Part of a small language model's weights: untied embeddings, capped logits.
Each number is 500 + 40 x the weight over its row's rms, rounded and kept within 0 to 999. Layers, rows and columns count from 0. Numbers have three digits each. The size before them is the row's rms in percent of the matrix's.

# layer 7 MLP up, 1344x448, rms 0.133, rows 0-213, columns 128-191
100:450487512432523473489492534521486434482470435422494516516599527463523456571495482494532503493563457486495494472536488466457446508476551467487479493482526597545549485484459410558487494451497581
101:458413492482463531512467457513513485474426491507477489513515496488480487467570516454476466436516498520578488436442529498516574518470429449423457459555545440482530475505502508557514440475482522
085:526462446510471446512545496432444390379503500565432446503527547472529477461532452464464534419492549531504539490412531612480583483466522539498467461594544538445508481555510480521516413457485575
089:567472493437418477473499520499581457518477481434521518524503470567483463485427523522535472489532461524501482598535528514500474496518493482437389496420439450470582468526461511461511572527493507
104:498579469432387519477504428496568482453487548529544470482521540576520486543563449527545535486515472506511501496499550469456491552503520543510433452456495480494530429530455500547470454523513506
118:465456449506511510575401511467494521531437466561510513441482517479534486464526495468507528544553533493453500481483499495476509417595457481520542490503491467546515472444461413501490447467548511
094:520507485499453460419506555484530497542533479484511521483504507428454460481502472510493542471515473521449480437533510522537560487522581490441395594522496483510467451453533510415457540481545514
101:549466493487448489421502377503487548472509443563536549539474542505517537525515525478493452428494495511523527462451592501492474494533448491558520459471500504579466459506574517513483482527464487
094:422587520472494468436554416512460502522530451495504461468383429527508513543445527478562469525477508432492524492498556487573507471508458550438492533505473489511500472440477645509454585465521493
107:424482543515556514460497474496469528522453553540429585488436514525511439517530504510525492488464502524425472524472513503489463513579495416539481516549493456537497515540497524515532457525487516
103:477461512493438470495489483506474481537507547474507519511532616582527407453518505528491466523528461441468434499530523494499543557544482552508512481529510470521538532462550474427493575536475584
086:448482574526548520477513546504529438512440482511506450511520528480532529487507534482532574435477533496499504603551400531559478493480453505548507440528537528498546450496469573547525506448523507
094:528469501468545470503489518506558492481543491380510510457518464443500536517585472538484477487465513455494556427478454508509578414475486533492487522475467433540499537472417435427447445496503544
100:478490441442454370575478488537482521527614512580505591488478493473535563489436480460461476456426561485467495578447537463498505566498539501517556527543478592537497511494518485479530519544445503
098:470478542528426518480535517500477520530441544482571533541549468481520525506475513564558446458561515527531557467521507487521504504500437515534502569452461418557527470540541508530472484589538463
095:503386472570493561540518482487440539531481443502560466541438462459468484489473482525488581550486459483502465503477594475485553511460512536504516542484519540449471442424500493506520509478538546
105:488572479523529589535493476583496445426506508500508486529526555468540543533503550453486559452504524424526522448517485477503528446514560534517497461442487415450531487469547464466506528491491501
102:506536470502562451522471446554524472513575544456564557523551476531478458467476395489460521481434546454503498499598452519452446464461582497490492481553385480461498511408503538435521429477614496
094:537541498489446538540547562542493484477571482467497456467460438486477563483507565431484514568485462548519500522501513517466438587541539484493499466461514438494530566499515572537448537512460503
101:504471421498432480534540516587472472498517481487496457565498487535545446467582525528472477461510554545472496507511470472458516541506478578539358497471495456446514501510504513565503479533515494
096:466471497509520567459452486518531494477502503510507459503437497464539501568549408492446489580509485569498500538468472475405497455529474483513576545459464464507452529442473518503491544519458568
096:458451458453448496481503463537427449527482518453537506469469524407506479500488462482506498500530452509511541518583531426530526458521533500473490468488434471503538443428596495543478485592558541
103:468409482506512484532460458529534499501548462490429506471524463508539454439461509452620539534533509531540566554469534555507503508499518566474521471549548491577591411503487536571558550513524524
093:551477502395432509511568534451539476461534489522538458515547558482499510451499500494539501469474529481530559445473521507515501509406524433431539513512526467461499512496495460473415524532479560
099:464522495526524503519496527527469530525521513512524499435447487465488460465371473529462453587451510556438492514480527494486507493509599501476518469422565481484548460459575475479534478538558462
102:482497521414520553478482512450487426521489499531482510427487504527495476478551497515562543491382491540515564584457515538532494513531528521459480501518506487476495549498515444595520473512448490
093:552435547510599484453455479537648525502541468531439512494460554460485416501579413432521537497501484501497522479430529564532473474561531555507524540579522556423538548472497552468580509432587509
091:402468490486406563545452606420441463492497492523452511500530492473542475507544501508476439504479496503491563446465454509462480482497440502497478500528509497482532504469478485540513525527467504
100:515529502476520539536450444533436500539443479499505541515458564518483476463525535498402487486459431435561542546458507497458521484533605473513624482501497534415479543475507514564483555568406508
102:458441516455553483424486537548510465522474474508481558544587557457470521579506531527494565495477465489458460474443585544471558529579553491412451492530510541464524512524559422490432546435412562
097:564508561418536457513551511467460437428453532484506458488508449491528499457561560461459519494487521534477486579511461442493505527478537514483559489556540432518512505528516579552508462427571472
096:480493518495444451469452482580548516470526523538583457438482523525450510488531517542501467536480436523502490643475508505478553563494459478574480505499507502527463502456473553532472469475501562
091:560532501520446453553504525528553470521495444456494478462591454466464580515506425437511445543495485445538498522448505526511573507460542504474545523502518474540535508406505501476568531439569420
099:532539471483496502475541566513442477478534568461458496480505477437473564538514497460567494458484465519591480463534545431471542541441513459454524582452510506436482525474605433510517477486513495
096:490511511457472510468525462382444547514426456488542457527517567500489430501555432501488566463496462453507509494535408552489549517482513475427540423578463525513505482472561470537580417527587517
098:523450438460585528541564487445562493597446470474485583533556509534508475488521520529553483531528472503479493473483414565544532403461427530523494540541502485429469545504615503534529524487518495
113:508571462464479486514504522491543515513458492456523468506475536518491388570499479519514562572488473473428443477484498560503531480501528433597542551448520465521510503597485397484527538525484506
104:451505480487479450481429438520497511488552442483416502424473469467545478530521463490529494474505466440560455622564544434474584471495474562469522524473466452484590518464514460505462514535545448
108:532512587545581465601402462432483427567482511519472549537393505519510522443561479522496537423495534517554473475480544549463519444513539526485454418547521467488460522577422469469420448433505500
100:565510556508531467595412502472521504487512556506558526531495499520497407463513440500522441487519519539478476466475604513493479480612461536559481520502549513543509373460526488519520417456545489
101:477443462482498514515454535456493532489460460536518369523580539387572518520482451503473532473546491422386501493430521474466441520494477469467530452520523471516456482575503469496569508424511550
112:471537512549445486523489468434514508569547396511510521512497512516489501469505487506453538451459507444484542512556462436497551551580393460546534401493544512473506551487452480491564502498500479
100:543490456560542460461455453488481509509514487469489512514494506583501481507483539521535455485411538533561499505553464469515490396494506529504511531523454463488501525469473450517489567457493491
095:479549526450544484473516437500440497536514529450472476475482560525502501401490467497436442457484455512504477488555459522500477558491453452491538510443521493447523447552472511447491520478509497
090:504395491482476572503516559491392535613524533590511525547493549499548469445489530504508520474398498547523464482455530492508564499544529501475538446526480491543488576502476524502485546481518555
095:559518487434535501486533487503522465466451482462521554423484492459552536485597489522464491513508527522440478501405541478494521439492480530517502490614553525501565601444471441534583523540523507
092:516494459515481443540509510615426497531552495497487564448550514521508480482471491465532516506548456456476465453473491519458439503493482483477528434443550499501509486506462450483465475504542497
119:478497491417492501554515476467614447552507563550539488474513535465530584468542473533475580514478531474491555476566522545570488600524544456536491558453443487537545464526530504454507525559476476
105:523524489505510450489545516511539521560448498538524510484457513451504466543512440478533453599413561480437514462444483520591440434545481579483504564471558493409517524508588454435499529505487515
102:412468465525504461571519528493458578495511486506497462494455514548466558465519501434466507532488534505468463502507478518485575481553523518545469565544526502459490566545454529495557466582514523
105:525529498546466516499514532439487468445523521533480489536562440503494479449503434507521537486523551593499431509491557579524495462565453486497503434554527489505489510500530541456488497518524551
095:430575507514461563497486496511459481549520556487547511541456528484522561533528594488525507509373483461534513523476453453481498473519484523468427499456523517470568529468514494468464541530444536
106:481529517491505564495512464478569440521463541520476485482555481532491470551491483448445450512590430430487479514469541399538510570464528512488534546586525517558467501476544542514572539516497534
085:423498512519513472558491459531532535423550502468472459565566521462447593481530470493506525518452496501471471554476499468519554482466534527431485526578462495500516447456513511534527444478525564
095:565484497510497480484506506559554524494471429447531483482478498543524462491508506481473452515556519540506536441486499453421514492518519511484518525540553472504548469538513522561498535484541465
107:521564535561541528503566487496512484622529463539486543581564508490472510500503509514538423472510457526490546555527545418431567500481476529502488493439492532463484518490567452506443516471529502
109:556450582535463500507525492563495507532556563505489523502519545554481507443451566534430547450522459484500442522490527480488514423547535480550535496473515474486482580491530456477533525551492481
126:478443503460513395486528534493558478505552488435450491490456485538445446558520456558484499436465529538496463480547489550535422499536564415438490478400450616535595468526469552508549595519501464
102:542507488502576424515495434521524507499549499482506439476457485461433495446552547479533487510493502440477508509423485447525632446565399515510464405507489536541530533484510524396555581518551525
090:492528480480492537477523421568482524501481517491475507476567502498472606491483515527461498527447505516549418481497540453492469483559450460518492509529510547521519511479463577500530547430569524
094:491560518463553464522540521515499504438482508493569479470476509632502536552530538439482520444547547470565533562579425480478466476504521566492551442570494512522557492486524580549549500492526453
093:469546474480486506478471478512516511456491507521516567487527539553468528504529473539508530509514514516492564533474549470557537561458512484472590537508490499546493513464531534477501508534501519
088:457539504498530474444509530477531569516519522482502527500567513528509488462522560519530443494511496488506444507482527518518556505546488521512492472474487476557472555463505443491490480506529484
098:477444469573447491444493538494492487548501493529511535436436533514596492466466476486469494541454493503444455503476531475483535446520513458492504454542525477442490530479506526496484470505491520
089:472445502461505475453440530501511475489508487542532525491442517465492477545559496418531562500516519511564481528517523473480540469547529471497506492471519489469479507540439494450475522504513521
092:468490500499515478449537549559533517522434553515541441473485524413497496472472538487493591481495392531549493533509443487481496477483522504397559510473478481457546481475502504498536417503454512
090:456474450431521527463511473532480456481506479440464509465433489472544497418474545510572478474423588509611474518529483521440525462512517509462442561517491500496529601544467480501556488489403534
103:453545503556500441477511536498478469450440485470462438518444539500491437528434498448461498405563521457566516495528528498564488511516466489460465479403587496554548471490465569391545524422525541
107:564450475507489490552499567504498517542523455456460483457461512456529547501453534474556516449462464508517588619509554515494518439474502463428514501455507528480509471486574482487462485427525509
110:509530494491496573522502452489466540566515533438491501540440511469569486462507453564519529443469494544505505508561478537491626511495469500463522513536486574488501433526540504464446494510477518
092:589506495508501494505525474469494490555486536552491526516505493457474475550497473504456535417451486510543437513474467400560441486511594518503454487517524470458513452436434443536539499580536507
108:444497488520484450425524512436496487542519528452489486467491539560536503546469503424447542493459483502515569495508518456517540512561426477544435550441496455426508514502541407459511464543486558
099:497559476476514492485517532446406533477496513442417463550436445471553478565490419477560568515570502555507485523563515521579460481547467518487520496435480480468499499503532510467470564519572578
088:495484493530467390441468511515529560503537445480510497483512515478502528457516450539506521449529558503539499560442534523509485519522483459426463493548465494605508492485469524568524516475541551
093:556514533493601506486461476501586583510481453505557481495428545564467471546560568472520537630531516454522474526464472592459487623476497548483481496546500396494482496486458479447478555471503530
097:492529561504532498487551520449503458515529511477497530438545521545562476538452386487509477494519474465514465544501558483493534560498503574488522523520531583520543522604539474537556497533431442
105:541485495447510481545537517504493504502492498530486491486506504518547507476502498529558434563577452404545537542520423518440567448562469509480493566489478469494504418509544439515481555565506557
098:516479406507502553462504516453481478520487471466566525450469504529531486498524516540478420493549480500555474528428512520510517519496417542509570497576440539437497482484508544549482545493592520
089:471464592465518486505558521470472503494550510508455456506518525444493570542440527520505420510566529468529485488517413549586506417479580500478530529488509492549549531489521532459545508561531456
101:384527502472456478443529485565494511481516506479546462473559563502467442553430482494510463516518479480473513480524514511490494475491566446522443498542530519540559549518485516470526463558490467
114:446472454510625439542513472453497448484540478455486535547542576476520542521482520544511500592516566514507508524547520490517454551577471478530491540551521450516480470481519469449576523521508544
098:557447543562531494511530453517515485512549481501491576489475523464470429518451474408528527592504493520482496496530485500492495522549493481498499508596562526450480528431526505464560476510546475
094:538481543482543560460547526471456485495528624524424440501475437603517494465561440490488493549523545475526500543488474584495375471494493508523467513502523455474578522520520496512490471521499486
105:447469522493492472497560485441567476538592547525500492506494516480580535475428480487521551491517506420444560536558554548547458514426480430503554530515487518472494556498531514529529478526459435
092:472456447566472481470471467478544411486424512437503494469496524507479473554486517509506598459465495542477472341461554483524461499511516529513482571496524542477477489542452496477512488443492482
094:462436517496473499446472452518513457509437493490425487535538490509558582533458480498499582476452542484503545531458566512511433510484451532569479489527515499492547553506491520436544550490512507
092:470455525429428524492466515545485425431477445510499514546446549455491435585492515472484560457461446578491465427491548530539540587505530536555483479529546563506442554517537514450491532509474520
099:479531535490476439491480529475453502509481487478428501437507569543459520537549541446534483493576474480418460469487478530494493490505551491505550397481558466429490460461522469531467558536476473
103:494589519471443374503448497519496488528499558478484502536474493515415448493431523513544441538530544539414428530462529496453509515471477509458477531493477514570513494489526468429463478508542534
102:511436491418466528515489384427476465425442488419509522481508504460498525569476531504505458423457491476533504497511448457462512466553496471521498540477493489515496488460568463474535482436501435
098:538532567427562533486572490547504504526499508568479460549495499512555512480511504462488479484572597534498476557529506471572540504531418449502439483524512428521528462441552448504471554454443496
110:513459508537504515466484513526540528532500534482454508483555520503441458549469556485456460462568404431479450477521526513482407530457469549536447495493448470523479421470510511450565464408449500
093:439514498513434505607489492500548415492554538491471496492535544497452492483528484559482482520488506512471506522566497493547494470483507473523453534438486478445549441555505515527558477446501516
105:456522484463526504596569544571494547514502527475511486459422478465554420488468474450531560504515575426468589555518570469461541459498534455585573506480530433492459569497524492507485551485546533
118:475542521483472511472489536505574462476448499533461572576476515447447475546515585551450519528551570501494607511520461444473478489545511451512482533442503493522480433457424530445515491516559417
089:491479477504427479521491517560451497513479472508590528555507501518494471578515496499515498531536568461430491486468520532498526539484496552426541508403486498590419582538438536489460562601531474
093:551491470550518482517453493446501472505553537509532523470531454514489466486473526443416443543518542501511444500511423522454471475495499453498524478561533556495532474517463437462494525487433509
107:461449446500460461462513543577513520496457500497418504525514611497544437538424552437439479515522426453533472473542510490428470509537551547565499500531466540655530426509518503436490616545592543
100:525497472530454455483473493520436529475505484525452506514411500540565466549473561481560459524461498465518473552479456521485462526553510514540509447599460481520438431504459504520563530477562538
097:523504534518475505480525474578491471491451532596567552488516457485509526490436515441506439518453449505507425613452502517476460522468504511540562500538504435480435523486501432527503504450556496
112:542526472457435490473531497582554484471498499462525445527486516545523515474484544450370524558533415493508539499464499546530499525489439529434521466527475519485535458437535552550552538414496502
104:554533464493537467519546553518567469506464509482539483464506481502503486577525467540554483499471505454453481544532602416536511485434506506505483543471553508479528465513531555540541466471527454
097:462480427482425537463511494464557450465476493537477453482501450536518547507548503534543477491514470508491510501550479474510496474491525485422466502576474516514503470430462501445535490443491515
100:478432495461525441540532528534490476498502504575453462433384502543504450521445512466433510514488553476510511495535497476540502572588534455539509500497542550423480539546569430475487588509521503
104:488479481495440428479518474451372478538555523463512462503564469482421539475475513490555448462502484399464455509503444461559469471476496571456469499465530504484493483587500527511557583476534482
091:522550519541444451520508483482504449551519507461480517504471478463461445506469530502493480417503545523459448468452496528375448464457563433536494481483508547500502432476477617454586461441457424
112:533502427517527448532528502434454458543522485556457491478524578473497458524495535551463467491465530540513469477466506512608524487514475502484475476514469466495476457556513475465475493492494459
113:449559496457403486509456465510495482460494511501396499519518566540515592490482552548484520487532481589529518600523519481551572524541503423488489483466584534562537496516491544522506500446507517
079:517527480498530523594510442496573460490501556525499493479508487526474469521513472494524543532502445549521471538489498587520512516459501507524557505478454515515483509444558550546497541496483415
102:485497476520452552523445417508483476536498495529461516473570510481567519429501487509488486509443564496572468515506481540515490515398468465560470512458485485443520483429560459455510461467491431
109:440481481493458564471454525507461553501497543524471450533485458557520543492469510456469537482463566497532454591475506513522492520525471448471487499521504538471446398489537445444505591482476495
095:468482525507552460500520483479539487515487469526469531513455525496447483521603485554437483480539521536477499533581486551431451442472460584508416485480468530442486466590492467501503478429490523
094:541452525523486458542455551470490537514499491523560531521536521457494458575511472451475420484477508527476476520495529514520502544549412522497572463524490498539567512441447500575501525419508519
115:474409498545464579498493587521591436503509572522558488485422559453483504576566586469513495443479489566549499493558516419451548489586462483550471519509458570550471531485413612505527557531513477
100:487490510510460539567427449502465447463546537431475427500529505461501547454431449558506438557590540479437526485491443459502526566497470441460475507473462516517435476508503539525517499514515469
103:499514564461464510497529409542590511524548474548541570492550455462594543494457499547520495420517514499507513533493517554462531537483497562517520529502471562493442495537458485518511447544520499
115:475523526504467519464496474481507521440508448431491463493567521453545522511563461458476537475489495463444528569445470510512469493486444506514534463529494420500517560448493466430559483536591515
102:434485475481478459437474494526385534438567475538428473506563421516572467482477499505489549477471576531480429502485520506495555522509586462480511518566474473456525507532434476443485543427517505
113:516483578482535498556525459560522461477496488564405447494505462441519452505541503514428533468529477505493591523509564490533517507497515476536507469456477468525491467459448486615483495451479531
096:505456471485458562481534541465518547528581499513517508467510528540481550508459516501515456491565545459488529451465529509564456447476459496515509519539462448513446513502487557556457486513525468
106:495485487524458474529521515566474447516530472556522466466526511424506464454547511584552521490571474506472508537568504416448486573513556545514481434620452460461479521568549628588478571449566444
103:557542468593490473468441489494536487464462451521483516497486517522605455510468413523481462504550510514449446520586456439536486518505424540473543447537473446442434505508470477505552470513473521
106:491507462437464554545496500499578543468457507494488478555505530486446478479574513535485521479425523520529553458503574479522512433543518503453493528567465484501520496453495454484463489464472451
078:483482553471464466509489483480444562548514578447485566467416512540533493479538465535496507528485517528443490569519577559534475543409475395486563467485451461478434572477484490466493494475501437
108:452510522492503454440470517527465394410496561480558460489464591470484479507467485469487516488495562483462502510409523491489470474488538543562485508575482464512456518499502482500550521495488512
111:481487474463466472482472539496468501449471490456402472549467496517506546413512523565466539518522484489483451571572555501523530464519594433531545520406442536457483464464520501487551493450536516
097:484504486501470444423584449471467423445520548476490514507520527469510482481515514472474539500499471479487439509497522512514549573472510532474419500437473473511598524480523488511514498455429469
110:505514484555444451478472499420543525451553522524458490529540535494541458492541458525497460501485466547451515520549490509505478524592520557526522521515514519561472553522539470499521568507463521
088:466580518549475505474515498558477591506547508523516497527538567498522542462508483466484563484483515617523538497559535422391469448590529563550480459546518538573524506462590516551493474458523471
113:421501477502502532558499437528459456501529481506442504527553435509499506517467531528493533565489501523461502490459445490476495533429476520468486462544416474521485472400401533504582548575582503
097:510506473489509460429546513594495460556485516486530523422502553500463454478433487494535501453513504497524478450472490483451513499479518553557558550449466537476494543508523512474508482484526477
101:443515477496484487510470494540431461458486532469506453460529514503445556557588497469467519534497512524558549462459539547486562606487505538456523550546444471533558502506446508503595452514547479
113:459533520428510587458513470544461565472480508491511498529539530444468456528498506469463581453598485520450488493529492536504512493559454528565524415536497439533578470456513529450474491468450556
095:528413514508450503498536498472486523443505528441550464439499430512422538488529462447469424523458494503494497548522475524514531508480450548479506493523366434479470490464510454417491416511516449
102:456534560563449518516544431497547436480583538520509500522420450516502450486515483427539540557473452511498525515446511439510498438540467478426535509558516430531551440535502506535525501548503404
111:548520486501542494529484563531536463486502502541490511495515508461499505476542506464520516496536527485450564597534533505538449482505476536526532533462496559474473463467531532477536521498548402
102:457512455567479519535553471438438536548548530473498509448510490475512486482480518515544479519479424491539489496554484463524488556512495546498456486505453532508488485568526558375491521519508534
100:465474477544546566502498526532520420475548459459506532476476534530487589527467454579527473497525491523497550499463537518475461542448463500486519536602472526474473552495454566509436488456503415
096:446477483515498482504510500476566506523461446526392567534549401509509583504474476492514541480511513495473506474512503504556524490512547566572443460488520511492505510486447556472542471497491472
111:589512482545480477536486526539523506479486411464474468479552486460476530549542518508496482417582554455467483452474490563411531572512462506498508489484502534494466400510495417552449578507552504
096:480453497526506496446452519551560485487507514541495588528475468450528466519572470467491479461489458632461597551434499540561456517406553524453488480502546504474562459504513415544553519502532508
098:512439549587495519498403523468462493446470529479494528535479520490503517508507552499513448495471566565499407479375472457520469492485563544508498551460511510418515500491490548527611500413527482
093:489503523445454510413567495591435514488487592424481468491489549455562466419475456505467471471443518472536553531545495469508464554506420512544418487513428455541470493441517442579540577574614523
099:471498435516445515520522582468509448558560526488462484462464541416432400478470497457516468485459534534470484438509536519555518426524456450488508440438442482513467441552565466541468501452467490
106:508493509438517592570487507479483462506501485529520483522524472485472495473515526496519529404468482443485405507527543434517516422491494568469534522494489480516468477486469485535481571523532493
104:482474513474497422417535520481505453511440531529496470539522478551529483467472544495509477499523533521450576491468502525549505511461456521438455570468498516506562502381461435482523492533556433
097:436417469495457486533492479519553515524523539463479479562534495562457508479513460496524429506475496468462452428501581544469432473548448511481501507418510488485496548513512490464564519433444482
089:451520492524544416524410427496467439530560469545525550511457488615535533552493471518541428504474419454532487495457473540507511487601450517528501545472473498526462469480543496500551569513497518
106:486454500534467513524458422510526559511601466504525498481553526452517483468552532412444522481490460509454571493516543433544498493447496490611484511560552506522464489595577470472555456481527517
099:538505461522508459495498519495562477539460496460534491434512535515480509569465484522486468465511516516493545514532500465521529458463453471547477531455455478468498547600479526495496462485517487
098:495495542487489533541468522499559453457575510566517494519461532467563564522452507551495440539436553505517525528481522509505437468529583532492430467566582417507501507465509497480481520520505468
100:476501531493517526569532512507469557467490466451419557490492511450376542510539490502573501448507508576534453457541489506489540492516454471488453522489412585482469482424543521512516499476525484
093:473503482570499459530509487455518564499428598494525469579487544512455516479490546491479465480526469517422498481501516533562470565547485492487465545483460477454548476476503399548529547491529492
098:489456446528541548531510520511406424532533485547550463500550455432474559522492549506554458563499483530434518462436514488447540457497546606580522516481526502514515511483526470515524476480487526
104:506492470575530503524480557521506509478526511504571534496492501456481451451587483482554479570514583475471521516470549447484508557500530465508561464496536500474575467436531510446513467465474532
090:496419561415470457536482489515468528524534480520542467499444573530454487447538544499511473521505487509433488494521616544518391544489477534476536524456446510507529556472530516567478458457507541
105:487503537431533520517482509477543572447480549512465482527537539493410576489447483518534459468434508487550553524456497475474472550519485514515584439517470516436544504526548519503578523518548523
108:433445493531506566484528452510458526542542520481512422513504529477452546464474487532460544611491489420466498533442510470465536492473587482544498465488538452510409473508510513427520462408495465
099:486453433510505476533521490520487442484456576474454444486518550522419480597462516522437470556533482488403531448492532543558498534514547487539493519487510485498444543515535433511540547486469521
100:524534473495483430519588468490611515528554533471480440549541468508533445414493488501446540421527499496449521508478581483419478456449412502489526500545493472506512480484512540587503469530538537
108:436471394470448571537487535503506459507457468456449445514505485511460533489559474480424407426539509485524489470475519496477505490476516437518501441501516492497484491524494542500469453503534497
100:603439474513491471505482462549522441462499509489548545485559557535558477457449468447564527498496502460550513461533454522442519500494525418501513411519464481554493486511471529543393502500530504
109:486480526451441453552533507524492478513512446470483499467415432505476493512465424513445505492469470506468533455531517476433473492505492549517545510503471442477447500477532505490504481461501490
100:465410447520479527447488503559448499515488501543488500459533491484488559533426418521419518434526477507511559439411454520587477540506461410610483498506500525461485470462575526440572468468545490
095:543482448543530504495567498604458480416515527515447450496529455512476535519501525458494464485549475469496519513515559423497542549482497502485504473575468529511524564505553493461454511504524506
104:505524550533490545500521498501497506605412403433537492559509519526558431435469510451434502431505463510550451507450548461472463489501484486507524532454465451526628468495441501521495490550476529
107:514504417480463560530473496527507513443513533453478484415490486431520503480504510456474544480533599499493448515530512519519491610545485508462519469614514507428509378498531507504535459538480473
099:471490449469515513450508471558536489456533520483452474487496431478526526533568513481528564543503532493506481418453475493549562490500516472436501430513476517510452526537505530484497481454503542
111:509477467555533531485520528489476533578564523585514519539451521475531508484520526435535532497440484559456524496487547431492444468487464467517444553481484535491545496496567493494547515511551520
095:576474505517513444477458500503545478507597422579459474473448519497486554479435540478440503513512473533515497497456430519551464475562514551489490508537471531539435496516533520490492541479397483
101:446522542443482466401455546508500507516508504495504450454422455519570455494468460488552501511481528507484508496520454472563522518533609510505523525514422458522547537526438493489489548524529509
090:491461524450503508516552477533484529530497491529522479495561499472523472494472474461463457510512541515489478449509471474545502409501514508488474506468531492528533507490494488425439590530571559
093:422431536512420491492425448503487546511510492544594514491500492518475509493488481572440532475527539533540505485479490468481519576508413495526433520456451494496468537533469495464402495494548518
100:485506484494481501510460603457537580513508487423491477450464476531433477480505461438488493542466598490448583445490458558520532540357462499481507460459452509528540527505482507455491568504519580
096:536552541521502506574529436557530504459437517523519491555518531571504570557452635567526503438472546434538518525504504492516511459520517542453520463465441448555531461454464462477517541510477384
098:559472499518582497537492518526483479540490492511524500537432507478504564475514518527404574509543530516498479491589463535472539463510436454509465498495484537550524564593494492500492492527432435
106:486565463529503539543466491557510475551445515521552521534552474457483597458480482480556505510487546471478500419549405487497498500487538463536442529467494467501584434538440506424453535505509503
104:494511469518542497524559465490514519485515461421383488524492533517517526487493501430522501583482469418446502491433479515527505515537438487496538576474520539472475468485602500462444527514409477
111:496442475452543420473481451463515517490423457465427461537482487493492461544513492497524473530459445482472522499605540494510563493549468563576564584448498509488543479411492445561522524577395500
097:489462461505545506474504494510447494490475483530416537402546533540509512449618490525518503544528564564447533519431566499517464458500490539490475474532476532474542455515451437438487526425530465
091:476557474544517543458515406464476528472475532526518470514502559443479541528535483536481490482427556521508519425568558531497522513414502525417475446505506450583527517487475439499530434436477524
106:539516454448522498547498501463498507503549444514567499537487489521534480500556544394487450438474482528520396537501486547466535553468443517491527514504584488482504519502513459477511435422455448
103:480569471543544451514478547622570534606484482512511560534514509546459503467488542489498551479487491497507456586480515494504417560496471531455510462473431458466526482452508473484525511475508462
108:463553534548564501484494569498473544519568465500496505530527526513493541516471502422516463547551544483538537477487563582540485529433475649499468493474511455524479439522444352517525549539469464
094:547496462433529501504502455444472546491512558513457584458508481506483485569474560486505560551546537581544500414463510523444472477491508529498498509518492461424467523524572526447486492485551558
090:523474462489458564454491433507469481451499476530509567465489488553456539467595493517477513563523455497504480530485489541509487521493540511506495478444479530526488502465481481448497521498532484
100:539504505491509447496513432480496444525470489418521594495502470496476534399536526474519381488580518443511456478433485527469541531548494473590469480496559517467501492524509478476535484474467488
105:521457495428477543460494540529483431538523504493561485519496543591490550414439475494476536448479514500550539508463579489483512438467471526484475484539500511521500540517505474546514453447456584
098:471546546440488442496472517603527571455469482498516491552528498469484554504517496534486428532469417546456501500470506556490519509575565526438518507509492515458541497563499513432566494478487437
088:451516593464516504486543468448483545520569476463482508508411570471536489444500450520561543502507555481458516481470540528462493440561537466430514493475455490549460546497465436603506505439500538
103:457422497503489473562510488498493482542525493388458449528454520497513509385567471498441513486524573475514503464443457448587511484528505497513484498617502479543539495462522566490535462543530478
101:459492468510480466545423432497520494496611545464482515472498502440504477570450494568494450454470475471502551486455488499497456510531547536476525484503485561444501504518558521524455468431480480
093:495449532562517555469530497491545515481454436417460473412510441449537523481506482527509494504520467454600527498511482505554439442527502467444480502528537446525534547555582514495506480515561525
100:531454525459496507522471445522522443487552502478422475476476527452530530566543502475548491546505550581472487520491534533495523451498490552525505471470474471509465510508485517541501509424565449
105:458472493495557491455494544511478521552463450483527458488519426545572519506476488493445490499540529499518488506450485470492554518441598498460445542525564456418500485467618539476508477459515469
108:544521560528488545455437506441553424506448501536478525451475462529512505439485546522450464494483519494492462518507466523408524461480477483495529500484474502475528490475422474497532506559497472
098:458470514578496478547533445530468444419463517510492499432500571432489547459528531518513418471448470538474550564439497516531532478493517511543470522532509533541489478434525551594511514522463532
105:472519595482489431463470523547490606516619472524497449454551464463493450569503538494483480566554509454448532477547541477508581506465528540443523518536487372521504457425562524448489514439486521
117:475481495526428560508498446511556537503450497490477462536503490506496515439525568519488491461455486512457414513466469521487566465407428520519548448487482574476486471534488415518515470529489549
093:470451537565496498469548496536509460465534540491464497451564571494548435495452419507545502533492542538504489510478547526545477457483515486520471433486464465526523443382487488454523516426527517
099:475458515513506461562519482570495545504483455578518521482505475503558518429497467515466540408474511444515510482500493539497448478513534499492429500497522483444506442553494462435544584437511511
102:501523537499455553468500581462470530506521508537549414481520555501614464496520538528453515512422551516508462537550505471495542545490533507483489475467487443610527474523545475568550507548506461
083:461521479527549509506454449441445462549456393463513555456454457514440443474443465499487523498483473521595502429432460523513485426520436468526466494562574557497476485490470479520526517472523558
091:570566495522512467499486513512434538503491494544479545510472554574473411414517537517486475570551486502513425449530506576496518484458594471554460501526512484520496528511502535541420499474508534
105:502456540475522506477472426505483529501559480516546508439549527492521494596490493422512502593459395498449536459473388548490547555477578549506440546529502571509523456490542515438468516522538531
102:465489512470503521481499505457529469533431581438511537472515431450490458495494493507539488542521483473496573475567522549519504512564510516555462467606462503514542507506432498470535539549508523
107:435448489491497437472527408567535541546431483462479497423493501449495501498473543447569502533479513500472564511449453509502500449504479473572496501510495463524510482548432491480515517524534565
095:504469524477558515468494467506488502536512543460439469538510500527474469499538408504453521510537547487504502529527500513472528508387476498494507526491537509548464513537439438482532469403423577
108:480516435485506502493484463437529446562513417440559511519492485428554487604470415498430613466428530437525464514475420511502470470404480526528459438522497532520498501546430468448495461475474454
111:556534502497438387522484487386455401501511520527469477515471438467577585524484455503478574467494523555562513522565487456506581466446515451472475479493537519429447446527471461505443511479509510
104:547519482473531471468512477483531478557545430489505483502494535559501481463456499511480478489408488542560510468469554579509544573454480432521515534541510463527502485499544451518467535565526487
117:427512516490606535507541476438465444477436443508465515442382435527512491449543480481502526582498413556484503549509527542455496525503435487497516507492481497470559517556551511396526539482453416
110:561508497453480439469564533461542521484535492558515458472404558500549508518471539487486432493493535464499479490532546502551509474489502488497471549485535451514587493459511494521524476525510489
090:486441491482500481433517502463515475503564545520482517486521502519499443533536507460507480476522545460553444507461504474580523510479431469507425537538475413472481519518513526517489485441432527